config = dict(
    n_layer=8,
    d_model=384,
    n_head=2,
    n_kv_head=2,
    head_dim=128,
    d_mlp=1024,
    vocab_size=9407,
    activation='swiglu',
    norm='rmsnorm',
    norm_place='pre',
    norm_eps=1e-05,
    positions='rope',
    rope_base=10000.0,
    rope_fraction=1.0,
    qk_norm=False,
    attn_scale=0.0884,
    bias='none',
    tie_embeddings=True,
    parallel_block=False,
    init='uniform',
    init_std_qkv=0.0292,
    init_std_o=0.0,
    init_std_up=0.0292,
    init_std_down=0.0,
    optimizer='muon_variant',
    lr=0.00115,
    lr_mult_up=0.627,
    lr_head=0.00377,
    warmup_steps=200,
    schedule='wsd',
    decay_fraction=0.832,
    decay_shape='linear',
    final_lr_fraction=0.0,
    batch_tokens=65536,
    seq_len=256,
    doc_mask=False,
    train_tokens=647400000,
    steps=9879,
    dataset='wikipedia_en',
)
Each number is 500 + 25 x the weight over its row's rms, rounded and kept within 0 to 999. Layers, rows and columns count from 0. Numbers have three digits each. The size before them is the row's rms in percent of the matrix's.

# layer 4 MLP down, 384x1024, rms 0.0509, rows 192-246, columns 0-255
096:507507514522474493503487452497488518481486506526514522484493486515495472480525501497495485501487503482510504461467515488500492521484512534503449482504494481506536488485515522514472502525509466508510510498523503519478482502545520538472516510438534492543452515501506513478524515487508478487496459489544487492464500482518494516513479525484514517511504526469511549544519492509475508498489489504449489499500483484547538539480537487499488434504520519521507494518503546497466496523517495504534478488516544522546516459502534438505511509491430475524528525523496510535541546525556493539496514468521544497480472526459473525477508503497520514531498470532506445511505504507508524477513443525455472515485485430478540507471435503467495459494517486511517499486466517511519555493474488
099:479504505499486462534475524497522515485533536501492549527511469447513531456487456530488520511501523493476549504552488501529516509492508532482530501513493515511538510509496540549467537483535493495507519491507522484485474531514463485498491501479461468550510535531490482518529536575466475556550518500513502496541482532481533496499521544472517531438507487518466516514484503513508547516527538463508505527492524470492536506531532509442466484500511516544524522492483501475468490486454513514457509473542483535498461529512523473502550488452511476509503510446514490486505535503496487505495492499504525525482511502556521493494534517499520538485501546492508521495506505469509507544483568532515478494521509479489514455538453489473472485466512494507515479503516483512506466498526502
098:486495503506503495525468477524500469533467507466532495482511443470536512473489474477520471495528515502486484509514522510511526495448522499490514509458545497552519498492516510546521475511525524507537498508517509468508536491528548477505509536505551483537526496486557455474499528520502495500479495539468509500541521452532494524539525494512478528500497521505490493529502493488479515471490508509504455541475492529500467497457526552500488515531483532482461531522538493534481526520482500554447519475528482513493541499500555527502524476485515493477481489466502469500502451528494479538525503517478523496517454521531494537525490514471475497510490501491547445533519486503509525505492486501541530527494495513485482510465494523506505517514508497512511480466480559505466500498485530
105:494507544482475528470518524498503547539463489496518453507551458494492446478482490479539565436492536500524459474479548472519496540494490511522486499448516496465502511495494501458518516501506505530544482474455510515553489483535511527464527529497466441495524495495465532510516503494494467528512500522518510505464486486491485501471481550484466516516547486506507502496469528491533493490483505525484500529522504522519552482475489500495488490453474492523505470471524470524511507473470472458506510529502504475465498504554481481463508523471451488488478499505500459485528446491499481520449497435476478512544463482507503494528489498492502487465497524513501475514478512521485470531502512507516502526487515476488515507466471535518533519456492521529510458503507507486532511477476498
100:516496496466515476507503495494478500490528499501517473504500497479508495506502479529516463516484474496531481470480472501445474519499537527523454543522503461522525447490456457518458500500490502487484530491513519481470518473516488509553500496489509502484485496512546540493534479533498524495527518487466463504524482498515479485509497551462497537471508469510512518508462470487481493503510475499525499525502490511496536492476488524539438482518495469479492500453452548456509498516493485493504517490494509479472489438512534520563510506514459446545530511505494468488476493513464496535508510502482500477467517500502499491497536472480490512488481478515532509505527500476440499477483514541515525495483480525439516537476476471443465474484519481554498524537519498493481504494530465
099:509498447470498496470525483518520496519573509497505464453509509509473564554479520509515503513469496524504505496493547480486489497487521490511512507472481466479495524501489556462485511502490501515508495454523514501521478541491498494508562531504467520538485512527483489492527492533504523513473492498475498525509504470496501519495517462497483500479525492507473477530493503532458471473479459534532506512473521518559510488537516446424509450481446520491470471491510462534523506477514488483524506498540507492530515526468540508482454460469482495465520534500532506526531500493507495485513496482517478474517539507477515504524466523526479538498496479504517488471489486510495469533433542529547478527462500537478488508508504525532472518495505493510509511493500454495505478489513517
103:523472519522498512524508478507500534527494483493505505491502502508490486487545433509471445502508506561472453500463489511511431499457529488469480491474484477555459517479501469528525480512508478495452553496494491502503492482517538495514511515445516515497527537492483517499485487516502492459519493489462524472510490490484513509502529469542463533496447515467450537516541491520519536497526521509477509506517510511479490513535533512514517487485462451466434505506507527500448493511449470514465500476497513508507533511515512494483450501479506481537467504495551510515491502486482421488480520496499523494518484520533500509549504498529493509514500470578503524511521478495510515502470521504487481506504535487491464484506519477528501497526472500508521471473442509531489499501539492
098:473460546538475488502438485537488493517502515487538482527525498495534498503474510509537541515464495496491495483469553529495529524501497496509506489564527469475571473489568530480487506506528495492479495506528522512504527496530476516462486499518489489532499508492463489478472503526543505519495474509465516497543510538505536478481494451527491527534476500522531482492519464535552501500525502483517475487485488528471479512495464495497455517452462520520552473490492442491516529508507480563482509505457482513496509512484478501498492491540479491452499523473482467509463500509528490509489514501499507484511526463501466507477491477525462543483498483498494494496519502486480513469509453505511518464486519493451525453544479485538496520527557489470530495506503498531519465533505523
095:512536513539510499465519536499523512458520483494535477479468556515508523516513511476518491505523488480455461553483486486536501509538506527444510493473517535529522504524519517486495497480479487513496467529502511485511504469485496455461501546493475504510527497482459540547508506525503492482493547472435526450503499502528492467519487487473483494492519558489480466515485487528496481515496515504514497502514534486522506496550558496492503500510511527521500519486480494513443489471448517477527467530523489511495492488521521516495547550501499486492503496506486481481499463517492468483470515459539496464523531511471523483510531490497492519478467511530526515512485551484520481526503515497461492481523498505490497523509503498519486494511489516519509516518459521473548488521486451
103:504516542508476541495495531473495514498498501482532474483470486542481511559440531481529543493481543466497489518516491466512514532492515472537502472534499463507508449523534484445509496521512511480496499534513532499484537494469484497470499510501510543525512498472468522483481510515478536559503452542475493529492499505485492468480528451495517516550508541507529501497508494482507480512511509534523488502480499496515495532483503445475502505454515469489487541541497534464550453515498508524519485496525501482514528519511527547522520474493469499511484524501497493461463538510501467450461465481522504537508483505449468468511536520486490511529512531493486464505485514471488435508507514490467550469505520541510488525515528494514487465504506461516510534555526548523498469530489486
098:507504527521523504468498502525477482482520474508538529490510570520458506485543500494521546490487463498508533504488493521532491493479521503437498527540523469453505495521460494538507507458488494488479519469492523554533475508491499478491475491490480491518505507529490498532511509492510524483510528478483459509511494499477478527478459522460520535491509464500511507501491517496503521515520532493450490456474494530456463443475458471518512506484476535488490512488510506498511479519484541521500462516478497466492530488494523511534479577495490477524513488512470487563489492465500563475525510474509512480482490525516499511500523476517513499479475467494492527517482547456524474511461511496508491505485553502473499514524466535503480485488507488507494534485504492487485479510504511
100:526472488500472555559512488539460457451496501508513481480517507484467511528531514484468548492514457509489521514508492472535484552537506499523466491525508490493480541505462493570468554480505503552501511505506523523484538483481503519509511507462521517462481465499493512468480505484504513529486504484466487536468506534526552532502472496496484481522509513538521486546553468523494522514551512491505526529482484500488467466498519503456517494521505531502484525511462498546491511489477462496535477485479527515517523513512510485508508502540518527487533468462504482529529508462507472517517496522547483519587543477491489473524465462477491513509483553538501514513520489562528515480521531508466504530508478525431492505517499493545506504502498507517484454535467511515492509483493531
109:480491504475455510490549503487515467515510507488517552477534513480505530513530507480544504494529507478486492532481458473502517522508486526500475501494548495481536471540471508496474480491496487457542516491542495503483493482499485509473540447539542523502506510507537470517502488519480515501502511502515507491515492506488515469496447537499523467516482493529517486520490515477497489512506441518488497514457512490484496524432465496490486515504527468520503549430500515486500501478503501465510487486503509487504489452533525477524445508495504522518511475446458488487483533509482466521490490538492507500462467541502499582475508509481566524450519498522518487515551515517477507484475509498504512508522484509477474538479496514487493523476502482520565477518464465476492525530512470
101:453474475490490491461501514496493496505525503477470488464503510491511512488515486490472449438525516525476530517518533462493504497529475497449497499525506506492479527534521500509517536510545517522547468501509467527492539476506468502483495541474480524506511531515510503496489528505515499494478475540559499473514519523477522525512512495505464508479461525523509514499504478482473503501473481537495508544500493520486490502553507524506498453531502439470512551509503484519473519515489474436506501524541473557478486536503510508534509540529507497526501520539468458475495538469535510473462532499494485500512520491463506465479509492475475491497479520469517455472537470518452555505482467501514485500479480471505476507497543495513508544513488525516506452483561502519501509511501492
100:504511508498478526514510511517458498496520483500482473492503459495490472487446494496488495502480573539499484500509447483462475514491469502510488514447475497510474519515541508491478524516508484530444512438539484477458507512490499501483509471482524418467477512527518460517512497499486504498478491520523471529508462510543488494469482523490471477485555517520528481454541498503496483497515509551516536475538523518502484447475534508475534489484489525471542488540491459517513531497488519494503462534464469492504480484484486443466522535541493458501534466551530529523522487529494509501527513510540486497513541509496515450473497493498502527500529522465484491472515489457511494544440465472516498519502533521510482478500507495515487539515527524542490517521512514496496471513507499
096:497502517493501512515513474547496462458510470504508569510514461469482539476457508480490500531513478483556465482504506466544474522504500526492472501504493498485537519555513498464520468476478482466493539528487511495529469491518492471514527510507473487514539516511517502479504511521520461468476533519489497521502536456465517451511495506496505527484465486477521472484497532502495522495507490457500489500454536499503519513529466499506520475523487503486550435514464499508505479494520492532514507503519520502557481516535512460458480501534488568447483492479501493506546545584519505489505524522496490489510493494461553494476479560490491523523538519482509504499514502457495492477485533522533487510496525522512503479492473524509486514478491509468523544517538530489531477501492527
101:500517508491515509494523516531486495459511495478511500525481476469544526510530484487478531474517520504515512523535437492467501487500567498470467485560449452480536515485506456552535526446488500496483543508465527519510497478477487511492497502476509493492506554498524514490458463519512542479488470473514508466499489487496514505524513497511490499491492505499522482477521529481511513494477505499500518486461498492527514532448492517524482497537512481476487508477503533501453493508519507499501529493528507475495490487463447483488475498516474501466494497469488556482461527498534496467484449508546484521481505511515517521489520519510510498543491516488503477485514510527462473516503504504493507505448513541474526462467534484504485513508490477494515471497511509493512490482477533
095:461488505497439494481496468508510461533468504483553511481472510491521465477525439469471493553468491548507466511457525506499515545502507488534512491482481497529506519482476484527466560514483524496476499506504524496513479510520489478517533530487479456510487492526534472487472456487464486485543517505490494503500514543506509510490519507470528514509536464490476518516528511509503503489485492517491481419495515501500502517483506515506443526495471476517514505504487529518508514510471498489489470501475525529470506501541536478475514479489489492565460483484520480512545528513493486543538567477493464515493499501536499506459500512507476505484527505502528476532561518496529526476533503494513545484452486518536500507514474501509535510511503479488522475492505494511504476523447485
102:532512477514500477495513477515485522517537506547504485496515502518474472537509492558545489500546543513514503491506502502527482457520492481511516469476496534475510480511473477482508488508505512545512538494490489559503502470518495464504508496515504492493481498506472516528470475548492502525464459520522473511529515528496449495546496462519490509509494474502486518507558466480502537507540457514503530483508504508442497502470515457495511470490510523477535501472528488557459474511496455531468488455476535499486467541461505514507507534486480525520490521506484482518550510491487496453478472521550526546469501470529478489502487485502486475475509527506518516511524468488485503499535505479477456492498556504480543462510508533540520542483492552487514511498498509516498500477476500
105:518482494502507508484471513535489505502540508478495471521449487528528484476512475511509514506481488505522490491488515438481454535518468490509559507467498488528508492474517505487517482428517511503507489518507495498493551582524506514482494493534525483500504547513470494518501544499553495544506471489499489466520476475511522527483507550518497505492545493505508537502437469523511466450540504478497454510501513502511521506529523534480521562476497507488522513540477488499496509510520486484477501502534517453482494498520481487480517468455516466517442514490491477509557501489516499508480508518529506480495475475473501529474500442496470488494480517514438493487493497544458508473493503522501525489491475507526519489500467508469488512514504492485482501503543481516490508549514507
100:444495545551488489486485500496483512517488438517472496479502486493512462493540508536508490487506509503502486503536510520527536489474503470496506517532513494536501521495456491499519497521516466493483476495542478522527459490501504496468541491503521451534537517537460536521463532495514504462516518517508498507513507500487471505506515507482489447513510526487461491497536533476534467469481489471504534490509479505524523528524480450486497492491481485489514516524492551480521508530511478551471511516471500496547464466481494473517551492512477509538523516489522480495491515478486468532454491497508481494509492496514484503504557493491509493477476513493495571499446516491545498488483477470488503546487511517456499481499505485487487492438507520495484485509509507475504561478479530
099:523501513491568520517456541514484530471539542524516494531520513491504470528471522486529502506480501548466533506527430499472473532468505504515508475506475497521511489443454509529509511480506493492474509478498488537508456502517527491515526499500481546508517517514487495496522490491487489516505507447500453476531468520508503464460500528537503552458509452466508557466468536478464509493436502548489485491525445477480493500450542470488510482489496522549469516502545517530537466530507482465481483499505443529534492458490510546536475478529502510478471456528485492474529493498510548510481490510507509459466495485486534482475532528509480478550514531505495532539503527475523442448499547498489485469518490555528494531561462459491468467498546499518499503515499494541468487479478490
100:467522500464507492510507518514506471485483529486512495520514561500517450510474500461510482549498515472519486530450473470492481440496522513491486537500508523508510484491492520520497508481500474523500509510522519499481484505448579478518498510458522480569469494523513497462462479531507478472504495512496502544506477487513478463531484521513499489483512470496497485416533484476508534540507490490503527491523487536475513503507519432478558506473476495506484472477501499475507530512497473502503512534481524511491497494519486507512454504473492480488496494482530486495467499539521453487498487518508525528485475518476506515501528498482469472542510519512530484457440510477488491510473489493544503503528502499519493498463469500540480510504505480513478529492494467554522475451463463
096:487539507524488529500475522461549500514500478482488481486500501492527529472459504521483487531484518514470513528511496487498482532447502496495489526481498503460498487512511487456514485484524482504518495544491512488504493454481489485481465526477523543522531513484497493470471478459463511535529504475501475501484508519485450507493473485485509518507493522480498467532507509511497502530513489538500544498539526505498463504497472512491479484498509506450476498497467517482500471520517535445491511535491424477548496511513485430497478560480503492507503475481480574484422519457510558499442486496478521553479509508516476486483457505490518497529450503539478501488423493486516512507508495499519513451492526476501488512537500463493465519523524533500465532502482506473480513526509477
098:473543498458534503491450510499535491482467504535493484509515509500513496539527537504471522473462520449470470499499501481526477480520488550495479456511496457518481461488509517484494522496492501568474438513492460530497487562544482471481496504493492503477482490525495513480533474490463504509531489497519509490541476543497532491484509451526494495489505475488521521487497502507511491471475550499523476494508492528471454465492524492502574488502478476474458481526514507463506523540496449534485498468497478515495456472538517518462455525478492493487489494476486527478482516473510500495495450495479487504456465497507488478504515499517457485511471535476495509550481525506534493493501501448481443494500522482511497530506499439472512465524520475481528490508529480510490514489539490
099:460489444497477504503438506522492492496476536499492479503531518504466514485465528516535457495472474526507481499454458479502488495480500499481513510466463499470535473546454566489501497557493497504513516510514512515505503481457487503531490499519544508483503516481466487514559494442492495501520511515501538525472503482487518505526509482503512520522475480524541494482513454504496473468553493508488512558488513488500478553491492523524487484519500483488572535516540506511513524459538496512530511481527502504455494486534516492465502536514522468458495525465521494511533502508539517462438498530480498475513530474434498489524545495484479453477458503467507546516517498503486514525474463502542535464513490503482487452504491541507506496496495538506532509501491501498512558493502512
101:510496576504506501522475499482507548538514524501505514507482510540490491520527500520529520498494490511514490512535512554478498488494503474467505509498495501509527540477549463517486509457492540463496508511518499479500531492515515495510521522508493504493481506492489491525498473487537500533545497519499528498550549507508505487520500496483457488464489488523510547477502521457512511473466466545535478519528486476503518497490506539505501508482495513518487479465466497502487522488474488493486477470460519493484543468464491499513477534510533458514473491509515479506497492477505525475513476496496535511458476519486480487506496508512494507498482502509504505486533477495464505472476519466562463529475511539521542465500494504485513509553496525536505491482478507494495505504561470
094:496499480532514511497518505518475482547526550525571492572477527509498459522481516529483483508472496488486517518469547512471463515507496469491469549466490524520513460495486511485526493472492517533506501490503500500523524541513508527508534513536483451495510463535517517520490508527543540527492462460526547467491513535508477511475512520507512519493507491529508524454472492506511496509457500508532505462494484501457492519474468491485446546486498520534539478494502500477515483443470518518501533500514467515510507478469514501557479489549480517524455491487507477476513523492536497439518499502483525491479461486428414466487488508503491528516514474443489546492474518547489520485521482479498486523487481507493550516503486474488493510504484465510498537508485527507461502499583448
099:499537481466453486501486496551530470507486531463529500507487452532473520477462488495505493502511561526474537466534486527522511510494527500460530511488535507487496498518498488539536483522464521517504424478495470477531488526467494446451494536500492489439514499455499540466515515525503502518488472505474489495517507530522535478513484526500471475484492433532465437511460572481546459475516538524505499501515505492490446523488545532495499476502529497518471515508518497535486501486477478500474503444467503483494521517508504463515501452505508510483490459501464475476543517517572486516498522489543543486513488484489503530491474503460504507496547439464479494447490508488497471519502503513506450507516495491545463495528523514538496491482481502511511502481495499497471487500492519
100:498545497509484475459528542510499485495513513486486474480500549494554523461443469507490480477526494496538516461510503480469493496505522504466482527480476522472519507457511483515488518493528488521496466554520493517572514503486511501473515504537467445483482507486511466492504520525464490526559542523463465464492525497481522526529502493447500514515502449526468479448564533518474477550488556490510508494472492434477532493492466503513476474512504484473474481569474469486496465473474510443495493493498494535463517503511462492504490478445531506496516528483542502469493476502554523448518544512467467500486486479501517495492508513574464520511515520532492491526512498509538476461510441494469536528517502497501499469486523497505508528501570479504471496485478478500485504481512517
101:483536511452480521449485509520544446528476512520485452486489490501493523503464465510487511541476491524492508495513510490522538471499492460510494524502474484475552511509507509493469523506525474507461491514449535472516491493513461542553475481464506521562478487453517517462490553479473509519513515502503508504539511508521520488492495498487511503498471512515550503469524462455499490495518491465470538502549492460494478541511516500469520506501504506487499481497518519505486488505502534491516498450541505472506520500476513530520480497487486506446501508454481522541543515492514486496478482494508492486506523482494469533516481463483500491514464478513475509515469481514465510465446492495510512496479506483498482487501509527476536500489523489473504508481487499540500463507516499
102:526487513478511508506500513467544543497537483496494513509517550505521518506490529514566462475501511488498514516510482528484533511471493486497512510508507487496529510493536558516541521504509504491478528498516496533480498532523555491549524495478527463540538495469524504514481458501503521529477486540484474457477469463504531536488491507535509501522501471505498517496536482482494520529507493503479525472471482504541512459488496514530489557531506554476486508543542481533482523522529526514480521451496496451483499516496546481534493515532576450523528532515533487469475530515499495512458513489473449458536514494492484514489462468493500512474529458521478514527542483482464478552508499493525518493575492475536527461470507501489518517486525486509502524444538532470493465477481452
100:536542469574468491541489461483469532478522515511458534486537512497488506498513520511498466550488542514525481514531474507499544512483506487514528491508464502495520503512478515470479487495490505495507529512495496492532486497503476541522489485520502516454482487497501446515585537515491498525494475525511488460507497527528508529497481547536479480513481476468480511455509507509507504485521456505482497485535494520510490526524499544442482517570469497480517520537494529513493514488513483483515484518524468462478545579541489455501510473503540488472509528482499502495532461469531527494500521463505478472493485448485475475486524522509504494534562515498494490472515489516472470470537492508470532500475495496509494494506486495523494485534489559489475519481541516534458522510481487
101:487499509504451489492523517478500471495491531550477464492504514463485505509491473500547509487489559455501469498490512500474508549503510541452504474515496520501532475500478490518421481481498504498523494514523524484480533536487505487478563521466515513515497487542498499466501494543493526485495467483495532492489524507521460482484511492491514529469473532483490472499537429501473471509500512522528521508483491501510479483476493509545576495538502498464521508463469485476537510504538539490523528516515499479522443447492543508481461465496501486546484474501490491522516492527481470477516531531465491535498503545551474517519501439473512505495509505464543463527501477476528515501505501447489509488496477505507490515516479547447485482501547482498542468502427472506534462471483479
102:508483487497513516480508448462488470491480490532459533472492505500495482459456483521510542493481529478515482525470525513487510449507452485515508496490477503454476483545503476482487472493508447554511556506516533480497477435510465541492498511532498505457536490499536445515487519462511511517513464521532489510479520532503487475469469510530495505521520499503494526531518469519520505495497500516524529544491503509493497469465468535531458509500514495457510491505531486492527510480504475485520512477441493477483463508492513488507462552478487498513500495510487506512533490506541495540462511531468484483443448506520508511465473528491543502497496462472546505436470489521498470516536540532516475541518529486528482540507483452475520528498520464500512484494494512503466512515528508
097:524505517487524521543491489472507507502484487486518525564500505508498509505482452511551520485534518460506509451468518534538494513543546455480505445546480499503511510530488496544470499480518508506502507480494494508535471514473515520521507488523501524524468522500488482522506511520470493514474498477513480533505531516492466486527538465473516485491429463508488492471511472493508501492457490481491515488529498465503540474519508495462484517507510486528501504484519489519514512508534523501473474492518442478505516494474520490463504490496497494541506491497484507524552478493491515488449497451511510487518487493488500478520492447496478511487515503507527512432486506516498504454503521531480524467481482538562494495541535449512522503494501472481499486474469407508526513523524491
097:501497476528513448551484459503452505478509502531516526525482553506530474468494483476458517500531464453535491504491479505485473500510480481489534524506520529495516501510496494533550524462521475493474492479452494515518499488481498493482504491518510482491525490518513503479523458505488466482503476479504482467519473526513492533560516455553517472510518465527474525502483458532503473524505479508476517491509504479542461519474485506527506453501514447484521493425525516493550492531471477495508477529479496515516483533512441466477494483525479520505523438513489519494484497479512459481490485511531465492459429470491495474484503515528539488496498468519515474502509537477498538487499526448527508464506472540505460510519479541498488475516490524513497523512483452477478468517465509
099:537521500470492550461479521491475486465506513483498513466517483509457490476508535499507464497499510479477491511472510508491503480454495499487511518476516543508549442490461541549511500499473498528477488529469525531500507491492528511487482470514547470499571470495474499473472515553516538523481547522511526531506480513524451511530520488511529490449504471499502488452489457517496463541523440477452498460513471505515501538427485495539515554513500450444495477499518484470538493536542485479507487498514520490495510525506485547497541522458490483513502531521482479483511550541472491545506465499484515514552531493470505505518498514518488520462484554496517538515481492463526501482531494496460526512486503538478534494505537549537480517541510540496518485484448522509534483512459509
102:494458504467488506513548515506491501532492474516520518508552466488485480507551536485502475482536504496480480488499515497483516509500464498498520522497516518504530523480489495520511514458514546497476496503518490574455515498495516527480449478508507485537504481518505501476493541485479473490517470460515452482500505470523492508474464482492511517480502519455502493530481503495473528513488502492502498481500523498512511490516468502447483475520474544494506492505524515496497462480478519463535497481497485505503465470522517494534498550487543538469495499551495514501470495451427513466465534526488472473500489531492512534520455520503471489501430485525512456454480476526507498492495499499506518538523540506499464475494531470500532498498475492523523484506513548447469499463485532
097:476498502498502504536514489505509508521491489493486528514505478512541466538545502483470494501453467526491472491499516482486473510522532496529497515467483530507502465556492518481439496501521496473539496455468479513459466490496503506495515535523503505494517501505441499539487482575472481551495496508458501459449479556519500483465487517503488521495527533521500507502457537533488569486535473527528488455502486511490507488500538512481488476533500479485535526488476463535485477487482512540501538545483510524502471462504493479501532472496541516501515486466504441525529521534491489505442527483499534512516512494506512502547533504506490480500495518506512475519490512540471529478550492534499452515519500481459509554455449500478512476484515473479483486528503523507503471445501449
098:459523540482484463495482461506478488518517480483516484511523502461515464540447502515512535515490523488497500530457487515491487491469509503475481511485494502499537503480503553503489504470522522511479496479489496518512478493514562520498512543519540480531569462523512475519493497494535488570508516531492504475529547484515494520461539486509498503534481488478495484522482459516509512519529475457479509525462499477559515501495505475473467469517516537492523450495459493491484511529503534538476480498516485476518490498476463501472510541525510484484481503516463486481537496526507488492528505474511535494477459508515477557488530505487535478501475470490514475491465497517503512468521499493480508509518529517496474473450538475542502506541485483525510529484513491462489494477532501
101:521526508551472489529516496553494473479478512489490494485550507481508490479448486532480512471472518523495471504457455496466463512508524488474542523484504531493507518494528452498519449495491523486513519504515492464484470461499484526494469494503464505539516518490540464494530493519507502469496480517542522510492505483538563498446502425509471493465507540505494514527506460536530510471474507485504532508457454522530497507522502524529538490446505529451480444478491479489497507467546497465481522488478494482499532519448499508488478518460495472482494505506510485521518482523537508517504521501494525522504501483449496504504501480454530478521533540485499456474512476498513496496526505494543509528520505492501506461505510501500519491520483523517511530513504469479490455507511540
100:494515515489512498480426491497499554487474494468484504492498505451507489501534531518484489513517502468536491474514498525513535513528476516488527529465524479534505490527479488518488458493500454491534477495493485509478542515509470494496548480502494507453523518498490493547469520491492472520540500500470507486507471457467516509533501504493525485530458484516497539519502495509480449502450454503510526496566459537490519503500499469497512507476486532487527510495448483500472547546502494517496529491462548503482548516534501490484523500490483512512510516504496525535491432519512474501479469501464507472525492483512510471452531525483492515563513500516529429533517485504531524517505485480483520504514512514497521476487516475508506501513512459480516517494473524461549529495492477
099:465515473495496534498450517452500537545461510494534523535475518499529537513494473541455539440538528502472486485504495514513513505532475510528513489467506527492440518513522524493532477481526551525504464546513522506511491512528471468524503474499509513505473528480475503525476480508504486482498510497523452555461484494488458525529485507468537513481506471490513490516501460461487489493489471502474514508503509490478518486519461499507489483536480450485502484488489558560480504488517443522497512481495530540530475491513481477513497509500517490459480471508502510508499490530504551511497523503476502515561522506474486497463487524517481510485495524511514541516490535458489516522532487538482494514533497491512500507565489492514508496504481488513504551496473512551509523509487489
100:510501517501482507473483540529501462531486490496476452499560498524551516484470497518564515497514510430520480448481495479473484493478497522475492528519459501508466543501508499488488512522533495492455455468492482545488448504493471484509499523451459533505461501506534510477528505548510471514495515535510491471496484495511502475513509529475521539474502501457497511486506497551519521488473504492510528508490526517480505503503511498508504517500493512517509509479473490554490518509437519449510511497522514490510523487480469446503509489537494540460484549446488515514515526484514492477447521486493523519493517501466492465547484473527542535518491468458511515518490510496526505514495508522512488470470492525519476515508503517514457427526529538508477516501500513512465471493526494
100:462483519484502529465463462487502503490485527526524501504515500474463522542498491536508482506509528532490493526545496487521515523482526518448483501517503509487462471485530490478465496534526500524516474540498483558471534499512522474516546487514499501510495483498482518523493481484459476526518467525496504518489508492510461481558485520488479525507550477493525468511492504472474486457526479502525506541532533505529485467465526492488529521506515487477479529499480512535498467516509538509495502495458436438495553515493558533489507533511542482522492484497494496503507517465494476510517525505497472557477507488566472512476471496515494492527487507502440509534493543500528475488514500478521499490531474525537487483521527520538545504456535538528495492516482475524507510506477501
101:500488489508510546440490479511468529499457499528509531468459533511527506514484476524502501545518473521530521494462528499504485476510492478510489495471516436433510509520517497483474479463506515546539502494552513490518489491508541538509473508515464511505516450461446524507476523558510451503487508543550494505466476518517482495478513503525474455526464495493501497486472492585529492527509436522490469553465492469492529482465468529505499500497489484488539501492497477519465488531442479512513469507501475515484506477514517525480517459524494492513511499475492517505473500497488479504512498461537475481535497498512469503510496520507451549515492498496492527565481472536464517527500495503529483479535497558528514512502474449487498516516505487557494552477499496510489485507519509
101:468482492505418463545507495478471529504453456484464463502507507457515503543514455540508541493512501506507529548489498488514485561499505515488491537496534510542462474541514483513499537516492559517510508507512508517448456534541478524505507474466495495531518495513493495490480463512524467465543493456499512523493476488504535501552452531543486487519500474485541479461542503530440544465502557504538510494459509499543484519450522502502510493509474501446564492501500472525489506464527532525509496482550526526483456504489519480469485477497506493460494496544478511500479483496475499487481482470498519490508506525499499517462491497509522469529488504512497487517522497554491490455470481516520520491487505513521540462541507511519490487486518494488470529464503544522523494517553517
106:504461524524512539497549512513472471523480483507536470453545478501436510532479497507488523518505544464496497485516533502512490473501506463467452498488527471477515521482501507426492479484495516504523551499508473529465540537526530503493497478504501503466534485516540514461503489536448496509477510503556496480537493472465490467486510517480504515465493506454510516479528542526495475494506504462475473526510537472515547557525543514520551515528503487497490524481467527536513504457503520468488488503543510487501495471498489516512513554506491493457460504507496534459466509520460492484449502490455482477516497504445469534521488502512504498520470513533494461470499489543508494476460442521478496513487525500516484483489506453452521506538479516508515537494494506491496500487477495
098:489487556484490506484507468507499493519500508524513432518585527494538502445495473483501474425478515478535493489511507496466470492543477486536482527497449520506519464530551570505521534495456493475488515486497526526506481513518556492481510473491467521478504466470493490484528518488529501526471491474509497468515498487508543486495489489522518505551513478478476490469507484509477505504515507447512483537486540465523495504524488507497535515488499507483552537510458486502518474494510518540457489469505535521485464527510494501523513506550520476528490536525519474501532514499492478495511480486498507524486491479451473454525501508482548507530502507522496487447486518496478484534506496481479499508507548522480492471468460490531488495529531521485529548499490493486507473485505463
095:486472493459501492490523508511492509496491529533464495490548471534501457493485483549501535532496489525501456490508482503506468508498495520546434485482463524469527489496497483492515471514522482500505543475535530497503498496498531497517491524519480486531516500516523538490516452468457486478495504453503535510504456559497492511494492498543505506512489504482492465509474523514507499551481478457503509471478544483546524526468514502517523498471516488522516451466490482488487474476443481537520480477484491544479523517496473480521516531521513507539470491489473516483502527465527501484497489517493470444530428500514556552471505496486522484533508514499536560493506487491489462519454514524552490491513561532500478510502489500481517469422477486472490483516538449500522474477497456
099:501478506541498471531507539492488501485473522509490483523475500519516490473459512486491524518484482537505500451508533522556487511464494527512470460522497523514506474559493497540509507513462526428459521494465464499490476537488491510505473476486509490479514509499567512531466487463491481528503576464492516450483523506494489525512497507525460473503501524518514485466493469541496519475524539499455505512466484507536502463469538526565493492461533480482479495485474500524515480496487482529544499464492509475490533489512484526515487521491485501439465463495472511522514478533463468486500529474521513485485522501570509508519513547496492524502470502520525482506499539514498540509498513470477533503491544503521510500545524507475485511512465510500457468504499495517529488540504498
100:507480488506528501487466466496508565501567512512509505481501544517460506514472508470485481521463501485493517487449518486526493482478509511513521509501503479480504497502528497523467525480547462533432499506434489490502506508465488482501480451486527483489461495530482527429469520501498497523482521435517475533547469483486474451502491463488529520510447506495526510482531520530493487567537490487499481498517500496534488473539490512531500521491509466495497476501474466528512541492479504467504511494497489492497554518543517467462488498546517549508451517503505541519467497518519468471501489487503459469507499485497551473507478512447480496469468530511496456524496469517488482497464458492539503510499506534510517506550487512522505494469498510482496495516456522528476491496508503
099:472542521521523523500530506509450498510460529510509483521525467466505533483504511500489439467476500490484483532489502507512465492465498519517527538533463497482493492528514531481463507484527531484493510518527491488504489493483532501536478479490509484514513442502513492511536521552546510463523517514483526484495531503497481531502509505512442475450483496458508498448469515489490491507453515493474510523487525493473499514517554506503523499520458488518513474490492487487479496477493494474480501518537473521497538487506509497474521506531483472568533500496521483441520495470518487498516527523492501554515487542527490475484483495487499490535511512505497506500468496490466529500507545481498512479529501477500545501497490541469553531506461493514483489497460510504504529492494530
101:524487481543527522525499491533489479499507529516476530465453514494465492512530478487484497513511475448489510467500487504466461480491499498476483514491501485500528533474513503508496499504493487532492507473485458463512505467498510517479536510510555450470472542511524504519522511506476505513523488549502488482497511496502540445524515511467501474516492510478518502478546481519484505490468482498508508442473505518540469521524509547497502510484527509510471512558518497530496535485453520492455490527517522493498522528520520511513508442460507509546478510477510477531471478505469531489508538484493540497492474504549535492506457508514448499470507471448548473527519498535487526505491475490455491484512509485504473528499475512474505510472512488512503480534549462477488487501525478